From a checkpoint of a small transformer trained on Wikipedia.
Size: 8 layers, width 160, 2 heads of 64.
Architecture: LayerNorm before each block, learned positions, tied embeddings.
Training: a variant of SOAP for these matrices, 125M tokens, 5279 steps.
Each number is 128 + 24 x the weight over its row's rms, rounded and kept within 0 to 255. Layers, rows and columns count from 0. Numbers have three digits each. The size before them is the row's rms in percent of the matrix's.

# layer 2 MLP up, 640x160, rms 0.177, rows 34-77, columns 0-159
100:106084148148129110159087134139096110140107129179131158083070195133137117154100132096116103100097136142135158115096112117091144122132146119122097140151126179130106132127110131158129119103110139100127133114151118142151115144112112135094109125126130128127136145098085176162170123125196140172101104148088159108098125107145100138114149139115127125156169121111164131098153115111088134146099156115161142171134120136109112127133149175124105137170140142134140143145132125139076132125125082
108:074148170145118130127149162126149131162144146146135111129109156090089102127153129130122108114128121140152127131156122126163117089153149125150150103142124163102119119095065149153132097128097111133121108161097114115096159123094116138147143129095080130120148141159082116124115131148141160160120098152125101155095107133148136064144148090134119113097106135127106100107118138143171109153137123139113159108096131120168134154130141073126137123124152139178178131098140151109125153199139168
104:126117112142163109119178131121140098106128124174135105087125084150123126103100136120129133151154158110125129115117122109111114115154143165118125131121118164173130135110133152131108105163125146129131081127145119115152128098109108105100162184151095145144100094097157144150097096137119100189145153106124139140144134168120131130087113118139149145100107151112138079163121102142147132150153116143104103100117125090177083181127169156124101098155157124101114104106081147097180107128145128
098:174099138119135176135132074166173149151180132125121127120136132141140135129150112151132152143129115145109061097116161129158132108145128123148146161126140136154130126152152141079105143112101144134104141117111132165136132150111117139096138148124093138112134108152129120118154091135131157168128082127146120103161114147136135118131108064128135147147153104089069139101122127122116117103103134105117131110118108139103131148148136078051121189131077170122094131118178137107131156125117121
099:106098122135112160119129114107123086110132109180171134128120127081137116101156099121119113204138106162175127095182139135124194176138124119050117119105117127140145136150128154106095101128151141127132126124136119083121139106147124164105134146120104113175079128088132095124126144145119099103126161158118117125112132140164114129140136121106127174138160115084140141118126077111128144095155137128122136131103103149169127146106154152099132154162127127128096145136149164115137120139095123
086:067102100152130149069143148191167139166135089131088084131130137165153133123115099119136122138109101096151140137132118092148107145154135077108120139181141137143102132122102126155139101146111148153141118118157116115136117137120117065131133114129132097109097116120139157138140145105137073155132143111096131127142154099137078072163148132073138100129094099122135122088112146151130122117113139164119135104122138150082126135148113113140113177170174120133132132161123137118112144124134134
102:140153140148156139104121154134182119118116096127147149158129123103097114121200120095147095159098077118176120115119154126121141183124133151129111206122150099146138165132116108122113127139140140115096122160183148091149115151112115150136121100132086180130141138105123116114149089086147143101098149129071109099124115118153112120098095121145112152107112134141121121137106061150157117149108165143103145122138143128164136155113119123138156120115137141101097134127135113080115140127136126
091:160128130120148106148125129091159114146139099147129119079147146147097143169090132184153163167149138188107122115129126147129091126120147103109098130126170131137129121135105120125106133138119119126124147125148096142063131150149099109140130070164162092148150122122165157079134148100108124115123119081100132119150089110093156148160097111127114124146117090147119081110157124093123114139140182075146140113143151111128164132134101135119136137141143130141118135165135165146169123122178113
104:125098136145160084131128087139131141161149115170114152128112157114099091105136131115115136145111152141162092092133154118145116180121135115159134107132139086132114125148109138167131139125111122183097140137106123151101089159170149072151098110131164108146138132114162167134104147106117106140170092113135101105085131155135140129118117147135124123160109124083100131125105122113127106099101171139098152108143121177134170078183123154127092142125120119167084130113143102137155098124149157
107:124106129124145133157110100181146123143109153103136162140126130140168095092152130119156133137135110122146178110101105110085116146144107157154098116097125138114106125172131130118113122140107127126129138124085130158128125127143116107156105113141133120105146141133099120163085148159152082149143109158135122120157130141085090143134104087151136157059152125120135109137154125065102165093151133104128190149122141138134109135071123141085118134124121123125068146176115121108150159184141135
103:093111122184115137166142114153141138105128120139109156145145148158135108128130128118169123123135102125128136110138141139132108098121170118146136071103163158127143153068127127127090132177099117115124145115143116156123160148128135174135085142102136117128132123116139127135097082160100154098105151087109138137143173111095123165148121114089111113071107102114127116104127094162109187141137202105137154145132154131102148138152136132138156120126123125131122127097157193089110140111123164
086:110088119109142159167158073130113109141116088149090124072148154127111109171098153139143133127127121155112142085135123110142161129173134138128153120120145092112157122101113114111132080143096138120141120093105120149116107148125135146149124128152149123146138151127132129119174102092112108164142133087113138152128097123138156116103160104076184180159134082130130102095131090066160094131137124078096151147129133142113127111124139178123137136142149121174156154125108139139129096126122139
095:096087069146140178130140119145109075160120112136087122104124159154129113170101122094120177093100120140131105065101144148106150140072108153153118136131123113148105121112135142105112144109104074089174130161097131138117160123123125100120153129162142144122166095145146129140162124078113137102136099144120149168131168116166092124130095150115132120099112126138103135142153157163115117120124116126124093133117080133106130104138132106106136140089092119125131130169133154141159116097113139
088:092168162099117146127132170151169081139122102125116135097130171196138142143144163123152079113142144101110111088093100148106146158112109082103151144110140147121122168141114150125121110134108148116116131153168133150088156148091131108148136119142113098111120120121113155079122117118136160091082148176150130138155093130125124156132134097126132146150107119110097153129162142115129129110144154071119124146159117106179094116128112153144175110117134187140132155148118158129129142143107119
108:148095113100135106111071078164108160174181105126107172129171128124094163184157151134126140131097107121147166089106165116108128139162089154117110113136141137078148136132156107130129154152139129138163127119082140126125108103087089087080164177095144149154148103129128122119139129141166133149108110120130141159136162126126110129151093111154132144152128148140141132103129122151092119136123128074128116147122122123112153131138120131100107095134149158110119131145118128111084141126147181
108:111124123150129099125114144166137100126114119096166146092082148107143159159157161154150103130090136148181123104128191152110154129142146125133092156128083119132101157085147155123120162111128107103115108138154104136122103165148091152085136111167139104110105140129116168116115125125123124104111123133122172102126101101156086138123131113147142121134113161128131106143079072128175116092150129117120153132127133112097140144101127109187169113129154155139073155136101138088113131115115151
103:117111145119169119119094123111085119116085089117071144145094096098137125172109130126131146126121115127138143129132102151115127159133099157122146102175143138145143160126143133141145122174128141135161150140116082135130128111137151122149126149161104140115154129105121148136162124109136162125128108122150167113096108158088109084131145155095058102064165089168130120148135113176159140121110129177128164116143119150144109109149138155146118131113102142169136072141099109096119124156117088
103:097124113108122112149134092161143121173151178145111111157100155142091121119107152101098115140104131150160134096143132109108133121123115123151100105175145151174161085133105166127137143115115141104082105138132138144094121110106129133117126127125123151118155098101132138147146109165102124180111138147152083171124121104131100136091138110146145134142140134148086109109103126087177171104150092139126134156123050137159134146095140153122123119133131117117057136128144164129153119081113142
099:110137168115129158158156138170103102130120131087113127113115172102135091129135108137147136125169124135112097149132150114154172160140146109078138136111133097131140145140117131100110095121098079140148146162155136125090153163106120159079095097104094153114126140137131118106103149120104111109185152128118114147121109141143170105129144170096119147083099151122147069144115101115119085095149152107146114191119125155149133111118091159109170120128114128128150081122173121136119117108127128
099:108145111153122162153152132097166155189108133106150120150119120185075113133110154140126112163134106100115108114172101137143118139103157099148117108109108099154168110109137113155132145155070122129184097168095150140102146110147091121138145155132139086168133097130125092131132140158121114145093120080101104100125133114144127098134143131124083154105128104151156127111142096138120128132168140130108116150116172135112139128101097114126121156153145120155092127144091129119174137110182150
092:096152131131165155122117131196142086092131124157151158123124115169137131099117133142097123138174095081089149118115153079113149123130153114156175106147129111088139119098110125159124143153122129143131068144182122138116112118156155123160140102153123113112107151131146156125199119116119085156138133102107136105099140120094143118125110143111104091135096120136142110151152104098127109153114110125151119168125140064129125121087127105120156161129084148146167152105127132130149114141146121
087:073113156110096101126172146144125132093117127085157158162112121164158154194146131080129118141087125121099106157112160119117103141110098136109145119119103114127125156115099130133121131152136165141153138137156111142134127133127126185164165122103110147140119166117121147114105115155111117087133120137149124126070151133137086080111132132089164100133153136130161093118109148139153141099114137184139123124078141167152115152124157149099150141140138142170103161094114096117104134153141113
098:118122138139167107200129127168131125129152139169126150096132126131123192142135098127158140144135116117139100082111121099103120149132107139138142151142149118120089139137131126155109138131137123113150117119085138096145104126125125158089072091175182097144123154082141168149156130137129138147150153139114074153099139134102120108153131160083135105094154197146118159157156135127112136129126126140090153126092124150082138117111108149130116139093132104148134128152118121129105152068148136
106:151094172196128124124138162136132127138119126119101129080093121133088134117096155160134149114140155146136135126106123145122116140174181093087157145176143120151110111147134060120143157130161127135107138108157105119124135154139113162155120102133163142139150156114095096113137125123158099082130122107107100089116112112133138144183127125108142100121153115109106106147141137106144128089128157135144113120152090129146133179088090133108123119079158103138160144149136148082119086119106142
133:114098153138127134159157120125151127140106147138148123124098128119087094112173136153152126155096121095126092153165089075103109155125112144103146126143158095113088098141101151146147109166113142121083112099096166125105106137131090085132115166185130113135108136166180101164170112112100134121151068105125157135127128164107113177160104107114128114146137143109138135165144122106153141129180122119101123149144115113156103123143126143097156130144126133152164096091119128158106111122130128
088:140123103128129115097153147102123110117100133153105142103117135102128105129137058153158130145136128127156090112097113122174154137089128107087136143171179102133087133153085102186128139156146126139130125113145182132118116119071131114201145112117163144145127150113105149146126127140111160084145124101156089137097146164143133111129172071126157135105158112147108131100124124122121136122151135086145171131135160091145130143100099130139116097145123102144141111128110136126117170111152139
096:123132159125140133191130156141122135121127156148090136120153095182099155138104178107150121144115126112148122111119096179130153081109141120147127125107095132118127153119152084144151146114136097140149082104121103118125142111155161127112140122147111114096121114139083121139137131097092141144150119223137177064139123155108105158133143139130161137089118108137115130115130155136113147142156109139157112115125106104099112117096129147115147114108106098177093132121131151105160103110176151
086:130108111118117148075162186138114137132146142120159189099130143150146143125109082156126114087112103132135112138116139091146127123101108108107117134126090122096127125105123131134148143141117129117130141165109127145130133131149107152127110126099166139147136077081124129095127149115110173165164156124148148159084111125152083120178162114095162113110082117101189082094125117140112117092160138132133165102095149101142144116102117137129160161153139104114114112074103145144131109105113111
101:091100089095106146162117127122119094140088185178091151173166113113104137111102146169098149129167095109163139123115154147105141155103088130134108106134123113091135111100135146112144159150114156171143138122110146128132101144167149144119100147124111163128117121144146146089191129134149146145127145126087120086099112139103122146142170116138148143128101124120144142150079127154135093125104169087137115126146137173108122137152104098090149116116119143138145112098174165109125146151130114
101:148119131119150165119125090068125165138090111101162138106081124100126128126166127138136102117124142136155111129086139134122133135104141118142152132122130126169117119135119117139110139129120111129138124126121148138118144120155176137143158136125112093117122112106190135095079128090139137099101116164156080066179103141130140125168080138115151125141115096143162067092123149129108091138110139118166109140112113146149131136112175118142138150120176148198138127106100146161105153141106102
102:155148143125166069109113095130141160131107101142125111146124151169114101115122148103103133155145126181114121123136126072085130081157113145142123138128132122179148148123142083158140146172134156143092108080115125152162111147163142116151152126147117136123155119125143102147114096148056138147091096126146143102130106170165092146127079132107157119155144104118154126118135142114193149163162110107123138116102102126101125167124161124114133134121151142136108138099110104099121116159130133
100:104148140132131106151164118124126109158103117127162134135105134093109050098116141153091132089094125119135112135162121140168135134134145100093128084131119123108117147092121147115089120180136100148103065108178130107118087107104142106085165135140136130176108106131163138117178112166112131103099089126147131112144127131146150103135145131121121083113137129152107128125141101072162139125148134146101162177136108122132150161107110122146134118125110082126109102146130166137135096165123150
104:116126142114153091166124124139117112157141123094115136090112161131123098144148131157128152118097134119153133106127122094095142095168130136140134156191118170141128162118110174157087089147089109131180126124165150099121109102134144100125138139128126101121141147101099127162154100126108179154097110141117156137109112147128122110083114076088153119136098148116118120169157113111145120117113159173117138098102119118129139093097108148169137143079119134133157126093099133109138068154134158
105:149103088137121108153136139153140079117103140155093083129170106087103100118085125123140105131096137182113081170179136142113110179141139135159137164125133126184128145156131111118105120159149134122111135105120148146153113185116148133112123127118121121126165102126160111138123113125109076143111105134157103111165126132115121159170076144110124145097097122145161164105145112128141131111115114122122094118175095119171151147147100158101112112133137129110118177123139089143142099114112148
104:126111105160132081120100144126166152143131089128076127144113119159123118152187118149100076114123118113140127148129182105093091115117122120160115114158137125111139145106150130155147150109108158120145083121061101139093098075136120132165145137098155100138076132112158118113110147130127109093099150144148135122109167082134108140127123140120107113125103129129095129120105152098169141151170135126139133140136139124137135169137138103145158121123149095118192120120113181096159126087134143
095:080113098112188151126123079124126103146128115089126156108149094145120141113123121144131086151169116127111126085146106119154121166116152141084140108172134091128134155133125105126122143148115173126100104115125118132085180148125131142141102126067157076137143096160102121145170110090128100122144150098179144102166125126117146125130093140128144070111191133137105119092135126135126083158136121140133136120104095132146123152127140144108154144142122108135147145107121119145141098161150167
110:136128151093136147116114120124160105122120181093132126141149107061120079113088144104176145155119122087116176116149129156116131163135156102081115123121137128095157145085150056102124145132148143134151122107126137142114121193128136126127110136122122124140118132096129131125149140162104092112135127123121114131128120141099163133166126177110078124143146079153181162093145142122133127087136115139093117176108109134122102123154098128118151117119145189124121164116153137132137095134136121
111:120129137126134111179108121144149151130111115132122139153172129084126121123136176107161125150144129103116121137130165111144107131125167119125123092127122092130128136149142086119141122122132099115093145144139099171095109124142153134079121130154102162147088140121128165176146122168154110145108120111110110134126118153110167159131176117129083137113177125116097151145140114054106120140163162123076118143114128157107091097104090140173127147119114142082174138144133125154070117158111110
111:101144119098135125162109158144148159155102120092122117158143122125105165138086162144113140140099136195112128099121140144127130127166142116132112102122125173151133166112120174145113081130116076082113129178130104120117102138126111091120107083181140111109098114115162129148146119122121109130138121076130157157141172162110145104141124131071128137123118130149120126140102159112139103110156152121153180131141130125142110078122103092139100123096125123124137153183081165116129137109144147
108:151092136136139132107096078132104125152105098127112102126116131120097156169148163104100119150122084091153114150085149125140125125114113169159137075104151126105156126128133145121115178133121136177127118132124103148121125128131153144129079130105126115111104143053137146155212106160121141128154148124147102093090120088143138112151097137185113112141116079149101155133131152157137109111156145134169149136147132110094100143121094103144093113105115120119143134141164150133133139138124120
090:144127117127129123137136145171076160130134134139103133108139138127105121140127101152114073164100128118115116124165112105095151122077131161112100134145134150134086099142145112104151147131084110114145097097151139129106124160168144129083139109167144111160144183108105121130166159138096095088107146157088129095121120116145093086148107103136187112170106161122125145155118145133147098141162141084095149104109131140113131142093117154152144155150150163126103111138111126156171140125169143
090:135164167135165119113143105157165111129148121170079168121121144144170090151145164192089125104089101173125095113119125131106063121113118118164128148131096154169111116102148140143117153106134109143074113111119085159155132137167132100088127100103128139083125105132153145145135129075090125150104104155125143104111128111143108139147159153121107092137110110151146109108086105122144136123114146107125129147118115129124165147109189149127138153128137116166104106128134118148145118132123132
101:118141132138077142115155116126103101124088179104110120142098096126136123139089145130107137118106187144142158119151133088138125161125078129105150115119158112100115080126127082074118172115141146124145143170130108110131146142133111148135160108147114116122119112142132124142134125132138102140149063171139124120118113092142124102134145070118108091114124130110145118101133141136146147093135105118118114137153115097164112145078166150127116113119153072118159170152128119085170174160161148
098:110084095113117089120092103115095155082156158116134120130129116099099138108150110115156159105124176098105144141115149127117131171145142112123137125160140132116139140109144134154061144080146133148156120148114130138119162119199128115159180120162132141117122096150139109139094172171099141104119123138134127107140126149161146154161122169117155177106157164137117121130149133175111095127123128097121131163129091116118104124119099085118124159139132139171103111136137096088141127111084124
# layer 2 MLP down (transposed), 640x160, rms 0.164, rows 34-77, columns 0-159
090:105071175149127135171168146117122125152141113139137133126119108092111166117108125120141087099131170154101139142111127114125167109163151116097140090124120139094141097133147173188151098102107109142132143119131111115122132129129069160132130123118094157148105141118145107092134113151156077100094131089110135136160108157156133141142143143147123088146096153111098145135118113160135102166176143139115141186122117150118111127121115140169124173158118131154114189155149123134090135125154130
098:080155127161135147111111170103114146127150167153133129163149168096085115120146128139132124138114145170144134140141139173158152112136160151159149095121116124114138143126077120151129137164089126119143103129104115106176167110085121108119105141103123106111105177123084141114098195145140156135107083135130137134129119154109148093084139136159154105128113134149129106108141149150134137119147123147123120117089156102154125113166132092109119082155123131142167134083147166099108149152094168
101:106121080110149137133099100140145099117106140149133144113164124161136118139091141097123138134119138138155090156091140136121125070151144137153074160130128147176116088160140127112155124111134119104119078104171119160135069125099148119176141112135095090136149086139128175146152137117167103121122078132176082153153131121104083130097152143172128126130108160136149129108141107117104074103129096112155148120118144128159130144143151113123120145156129166111142084156113118135131128140120123
106:111104081104110166163136141143103191119106142095149149127110140180123136139116124132140154149119137099123101164077122136109112134119121074116131144103097148144113139116141065137116133157112103121079122101079106171166119125151149107131145131153128126120137134139118133109140169169082162132069121121152124091122084121101112130132134118155106118092110136089158132116094109102131103150141176090120094154153120136097134117151095142097117127132146130159109129099105159091143118098136134
102:135136177121122109132159133143121134145102154124185165126161110129130142142153113117120139141149130147118129139120123097139114133167121160123111126109156157155099137166092121150142106100074158130109144108126126128106121183105137109117142139090119130168120138135125127076133145122149121107079155165122090136102098141174146142107146146093139137096129173131167123086126108196111158200110153130197121153144150140147137151106116101129127143119162142100139174098134130125148114152145137
098:162148125085146106151106118128137143089124153141140097118133148095111131162184108135127146114145123114150067094157145107140133137150124122095106120173149145160122088090138159133115103114143122154124097152141121137146135122119112121117122132102116146152154131080115112107133125096111124112152172163121128110138156174135185152150109163126117140127073109160165128119127191139073151152152137138118107144120123125183160129117107158144132149176136114113089095114132094184102126139133124
095:146158126119144176123153139130126141107115108133164137175128156118087139094105084151154097094176125119097146047099146107138128138111158163087136108125100142100148146118099111136144125097129107124128108143124193114158102164140138086113155136113118138179170129130143109128110132129113141102107149072127135129153103136167105152117111132105151120134156120108161101134099098148154099148115132136100153128138116108102127154129112154148120100114174135161174125126124133087170114092138117
094:140151133139170082167129120103101128121145121144096097155125114138151155164150093126120131155089170150097140144136093131125125148113128137143132120133157092144142109102109136162099089137099079123107122089120134130146157086145067118153129120132125126110145102124147136156072126150140162139159135157113116071130116093185136139126067123142148151155156136125074126159136084119098188110102106129106128164157116131135079111135124092141115124133105119123157129130115170131136134143119129
100:120147121143117135102099105094129132108143101135073102177102113124152126076118098135122145117134141115175107124149137126112133159126122059141078130135140155083126144146121128139102117076142114109126110133128126185148148104144138122120093143123161120125138140164129141173139134122125137117143165138113084140165111090170128120150145125142113121131078156122134099111142142115160106140089174131125156107150161128137123098163181104152149202185125112124090115144127134107130097115134141
101:137139094143144149133138123190133128118116144186122139134114145159139099159143127158115123146160131143153120125089100100134081123095188141167129082092099134127120153146115051128113143106126146132135142119080164112168135098134146154143161162116122132126144149127110132115129153162135086175149098135149116116149116143108131156103110106072094133099092186134128113139131138151103133119129113108091151151091125147120128144166123122096124099132158140159109090125104109142160114137140097
092:139158155156113095112099105095142135152153110143110117186145103129134121183083135136123126130171152115132124143082146144135129179089103173107128129121113097165129092131113093107165122126156155110140106135103135132132122140125161137139110163105152118138097148119133120129085134118131156123097147101082189140129117132101186093150139120162133154136141121124137146145108139131120106079157154108099138140124101152088145157158089114103156140140121132186151120097118120148161138131137073
095:142126138152105162152162155112128122144167126144078118103082144098096150107087079118137121163117095145138154123117155125096144063116147099161135098147133113134159127106171143165171147125161137127131101142155135169138113134126154124125125131136145138122133158101112108149113115144084169166147148121129156113077152127124097121163145128138134115127114072147115139146111149170165135100124095187122129161139119168131156146115082127137146119120116135119100172114159130114124134085090110
094:162156125091143119088128123131127123126149129133098136098141161115176094090107124126120154117140075124152125124136119131120147119138175110099107102184150084125139074162130109135154174163086105149116108133116111138110120152108115145140164136187132159110121151132116092131139130126099116099138112129133141101148134114166100135124106138166167149119145143127098122148137166129121087116118178152130167124082076102086163086113121147112165176115150128165133141125125113112135111140128169
093:093126079097144150116124124123146152098119144119104126127131156105129122128168125126125128176116157140119075143101145087191112127138127151137139177142121110122095131135120123099137111076118090109147148095094163117170151162110064124103134117146138149123152131165127133115093095141092081092082100190136151145125101083103092108104149139131142149121157165138135131107146148127145098096086110140139149126135129150116126119151134129156139131106161126164119112110105144126166122101097152
106:156164091140087107092112172149132086180145142107103103132108127141102107117112164139167120131142158159136137139130110086136165105156115116130110170111118117127084110144112134116118099136122106099154116140137157100159175075143114088119116127131124110121094130137144166127107119104100139163121116133128142152077162108121155094129116125106091138113114100163129127087140162104113116108153146127147137130131133109114195131138096140077123141100155104118093098181105089101105109140142112
107:116151122123107171108161139110143121151098156108181133131118150156103175145131155129138140166114153126135131159158116165123165144127120151089134161147137131174087090104132126115121136145088100125148124097097109171131087181138128115129159134161178102138109126117133197144147122160171106129130137124139128123133120116114115147126117124126118128141157125117119156099157100114142132155149129079106149139148074099100152156128150104157153121115160191129090131142152152137164175127128105
098:082099127146111122168108120163139094166137134151151165150174113139115175140132131140103096135166152135108149122127118128121108070153140130143133151113144137106176126168135176140141133121114091105112181102122152113126145134113089121117120097097107119095153101145088115128120141116134113143146180162141142129162091124129047104114107108113134142112136131138093097139162135107118173146157146134123118128147107151092080139097113128125145129110105154123130166133126118129118189109110170
089:162097150119155156149156104122114134076125121153104187103170165147120138112144140106102135120079152136130136163078127154114113168104103137097122091150097119138168121124157124108158122137120109111103111089111106101111127162143166150105087175128121122118158148141116133128147105116134142097150147106104102161075114137132138140099147122141166127091102138097138141150101134168106164100129138114148126170124125113132134107128121131150097147139114086081073107120172116158096144110127155
106:160135143080105109154099145146125135099157145122153084154132123158152108135070101136108103138106118111141121166162108126116154131116080048128091138100112139138150140152132101164145133089129153138125124155151122106133151113143184126119118180084114125138101147138125124151078114122092144162110135139079164128097107084108115107140131096135134134169102116120105137127086153089104107114161128129098148125110120138130109124136149098120174108116126161171153140149119103125169135145120113
102:093136095126139139135124117066158128116154137129116182168137143160139141076088149178145123194137083071118144107178102170095165142065151132094123105138123102164104139135162125135113116115128128097148120097106137145148092105152153163146122140107151144118118107127106109107116133123161139110119150131129094128129116148108131123129109089144108158108133124108104078096122094178125151160132115102126146114123170137138101087145133109117118145122134128144146136155163138134147110119139156
099:107110140140132163109113086138178126118157134144121127125152114163163139144146130129120096102196129112125132107152103117151127109145140136125182104114140175140121143123101111158164166123077140131157109129188137135117175136117102108112160167113109111134124125109137140166112158144132140140120089143154136089105120126103114100149171126112129136166108143146117143094137053124134143157132112105159179146086128129194166130107133123149149153154097106118118128152085115137139127155116122
090:193153137128114163117142143142141095142160073137127113137126122156161124088163121130145119116149127130102174112141128135107100159138169128116147162123144101119146119106151113085153104153141149142122110108130119103139108094148112155131120098167132093156119151120119103159139166152129126125131125118120162169127142099161160121157069131159097161115151127094128126112157121146109162159162106154109134191180068119151127135134106139161147135090117117099119105129121110115150109140102182
099:144104065100156086093133117172191136121127154144143158145124097093098124126142125136110147124134112117102127116117121093133112113135151135123127131139164134099127151176113186120172118116129120187130107140172136109136153172140132143099123132153097124123168113156130149112104178077154120116143129138104087130064087128096095130121116132095144131151123127113108143144125135099115100160145099118133114121133094107167136132164111141152141128127121174133078165142156124134106150158156131
109:136111157156090105155151154087124123149121147099132140063131133147099108160147136139154064109130172129095144142103061125139125161157135145144116139111158120140111125100133090153123145108122132130177117091118097097171088180108132143143134127108129106124142102149126148205096120084135139128115118112105133109113155095139145081108161152133145136096156129082101094136141148162144121092144134143117117118124105135149133145130103137102126150115168125165159120129132158147112107123129154
121:123095070112146123154130101169170163168160144124121172133155101143074172138104176122120142093091134113092154121097098125079143110138114122101129119151108158124147084131106133125089090123142124152136110151121123092137137130120170153133153157106141124140127135158151117092127111144117141057138169155107161147158140114159136107144126120117128098151125133116120133095154170146102141131164099105106153096112125113129166118162123117135159139172138114133121126133147151127098137183106122
095:117119132116109173154168124110109118142180151148137118127095112089149105178156140150120127138095108144136138164168103117094122151142106120148116162091111126141149135137133151122147126112126141136173159112144123110099104155176123131127146131158144122116129165112193123135110137116088150133128103205144106186114132090175134116095132143113113095144131144104140180100152147129121155115124129188141109109136101122138098136133165148107132087103136137159135157100090133148127120121135079
092:102147132137128119152111162140147116143118125169086155158143111163098178090118119103109124105121144106133100129128148138105174174091106135110136167102125119133145093096183052081185095077118138132117157110120092121129115122171145167113115125124124112104139131137135130123103108152139132130137166131124166119114135150140101141121115121109128101102117143139126123135114187116131159143106144137119125174122119111140087140134126082150161135139149107091114103091096188108116148138119150
095:144112155087165112131140147076144113127132102152125115131137081107163124110144168122136127135158136096127088072159112124126117143101167092104147142116112105149103141106164131141124132161159156073120100155184134129080149104103123156101128084166118143149135151155139130115137067147116138134094124137104113098153118123078112101093104114102130132152137125140149135124110085121132097179139109178133107169137118102156160127129100166106132142100123136141138141110158143119106099153143140
098:160153127096137135142080105087121128105169130110143125163124157155139165160159084144115096152128175104130167155119111125136134108120133152135133120143122104115159113107142119166113138105108144103146119141101153101130138101149149091120078142131153106057121099084166112161137129126106138113098176120150097114149103135082143185127110143116120149104140114146132081108134092113169152126092125112123126149145130106117143114101152096079151107149119133170127117109087097147156141128122156
115:103139157145113133124134146132105125128108109114131131132176106088076114125110152141145137162161124134115131105127132149121139123188152139113154164130132116126113074091153154146136084145159112177131134150117199101183139137121134116088153140107149121114137126146119151126119152111118106098121139159096170140120125136123149107156142121134130164193136127123139139130130095112152144102142123114135143104118143139118103067124107126134105081127072150138081124121059112142116107114190129
103:118119135129094164123129110134088122143123130101119118129131143133139092119114154079124073112122144118149081086141111144112141132099097135108055177095112140146166148161097135151124099113118085129159151115082117169113122104123110096178153120154111172149113117114072114110079147164117171140145121121114117105151159091131131148143104109141099143109127115097129155161095134100164127148143146128122101144115128097112145156141136161136130111106098142128118162154101101075137150132133116
102:105139146068142107131155105085127152106138094150134151112153154132105091131133112162094150131124157151159128104115161129140112121091137106138120161145126111181151124063171165131165127134121110112150129133151143119088121114142139120083115117099133095122136119153120130145137123129133150167096126099136121145100147128133168148122132128122186080121109143133135160111148106116097120176104083139120125093113089136154142126108172152145137108149166137181144107103134137152185138156074126
096:144080097168117122114116159117093084140185099126107148139102164119137112166134122137119127137124132172124105172144128155118127126141133144137148137105131148101141137130163166125120149118100117154129146083142146114133134133157123155135138119183102142139117126135150146133109112118165101154136085100145107137104113114123096084128132139104064112174115146100133131115152119149089087085150120124131118139127141167106058095143117188096116070100145077154115133145102133108123148110133117
101:103114095125137116142116111172105139150145131115126115113112083120159139116126156153134139117128148123118122173085110113129162119126133113118179146127083139130149117120176103102106090139140138133074145123110138123114151167109109088155130092123107138133102056131115091141138108119114112116131112071158150122152065149084109128118116120140114149133107153158100126149096158148129129144107136082078081171149109147095094132104143149175143132162136129150118134122165128093140097165119117
094:109123107189139171091130113084143126148134102152139117149148163160123147101097094151175154132143122108085161141135115157140156180098166165076107134127134134143126096127142147164137106176139139125151165128146151130132169124159124141120115165108112148154174134124093138092154091082123125142179126091135134135145120122148145140129176112132122153170120140118153116168148085119161159143127130122149108157113145139141091137114157140105130122122117125144126119143139103127095149185140103
099:146134144092131129114132102102143134127097151150158150144127143151147102098108124089100121092127156128158126133171149110154175163150129122138089121155157130102087119120106152127108116136098166154162159140121148146098108129146114092132106150097146133127101086137135103109115159156117145147068163104134153119148104135130154121151119153152116165168116141197179168152137111137133115140109160118139133139104124106111115113144111098140125129110103179123112139070196165152119125142119097
108:087144116106099095131116105169135116175089122113141141119146099144169129140132174112112124129179110111138132180075123144123135117106160182129119111157088102112148122124153185136109110101111134136109148142159091100091143144122126153127135138102129159083105125138114129147154092150156149158157114164151124107075082098123113133126146101117162137117155153092117115142104125133136151129129147094138144106112139139100117124110171111072140136181147121104107134119114087137120156111098156
083:140155114104096118074142086090143113128153141127164109050104150169156136130136068129144094116115106117117124117124109134151122123133099106156141153153138130106140141127108103112114148132151167147124107094108162113114143116107138114125111124121104093108125179151141116111128108088047153123100140155106123099155113122107073128108106109119141140128095101139131123072117119137099126100093093139126106131170124109164136164173145130176156111117142113169127119117136134090141124113118131
101:116112122135128129125103107135135171132110126112133093138147169120109094105138149141117170115118111085147137111131135114131145167143118143129106120122139127193080069131165118144122101147122126184141088109147135130123153140118153140156177167186140124142150165095108145104130140158153112125110124148082087112156085100097151171115114131165130145109119142137140090103152124099120162126143119113113140115121140143076135135140157154128099130154174119133129087145152101164119109079085109
094:127117100152162151132121124096111117151165136145173084170116126101130123129162134130113134137140151119128140092100081109110141156149127134130149138051082116127134150147084122129162159143116081152113134138141140129083169097155152146130118127144151152133157120124112156125151130105156118170137177147142131120131126121118169139107096144090124133114142109121156116108149124109129099131144191150186122131089128137175117127125159105085162132124183128158096151144130074121126144147127150
097:133106140105107133143093134132153110113141097160123139178175104137131117152163143118099091143139118144137154128147171079118122130156161185152139095094146117150134076072146140146147168106110109138101128126137170104118113128151118098125167128137148118153095115141125150112173114133107119115121155092120110050107163115139103111106133114082126144161157131133071095114067154103141131088116151119094138115122128160124137111111144111104131113102145138121131099155151115116104133126115109
089:134122140115122093176088121091114119122115135121156158150116158130146102161138119137082141120158150112130080154133103106151170144070111115121093149108115116134113130128118134137172123123157088163153080136134106121143122137105148134136108167144154153111116121133142126107134137161107156108098106117130137157121084156155064095161087101153101136114139141129129139179132136101079121085110142103132086115137140109102101162148147125143147151155157163091111084138168141086124099137129120
103:111158176134080145140099129129109137108121141099156155131115094111106146150110175144138141094114160120135160128165132141168066164158169126108115136145145141113125052101144118097123131111168137096120144141130137143136152145119082114120150115149131138103155114148100100126144145160143106141143065127108095149134143119115085108143130080123095121121141104113121143137113108098138120097156141121113094154126125095130092157079107188116118127138133114122140164147153156099133157152170125
097:098173192120125153126162173162121138158120116154128120111109126111147114172100127176148167102122112174142161108122101096124117158144107139143201107104153131124096126121088132117118138120125112158163114125123163108113127146103166111130141104130129116124132124133141131135092110137115147138171172164151126069134132128128151120145106134138155126115114143112135119149162071107103170141135116144108111084089137164118155104120117153134104115083119159115110165185146154099121104126126146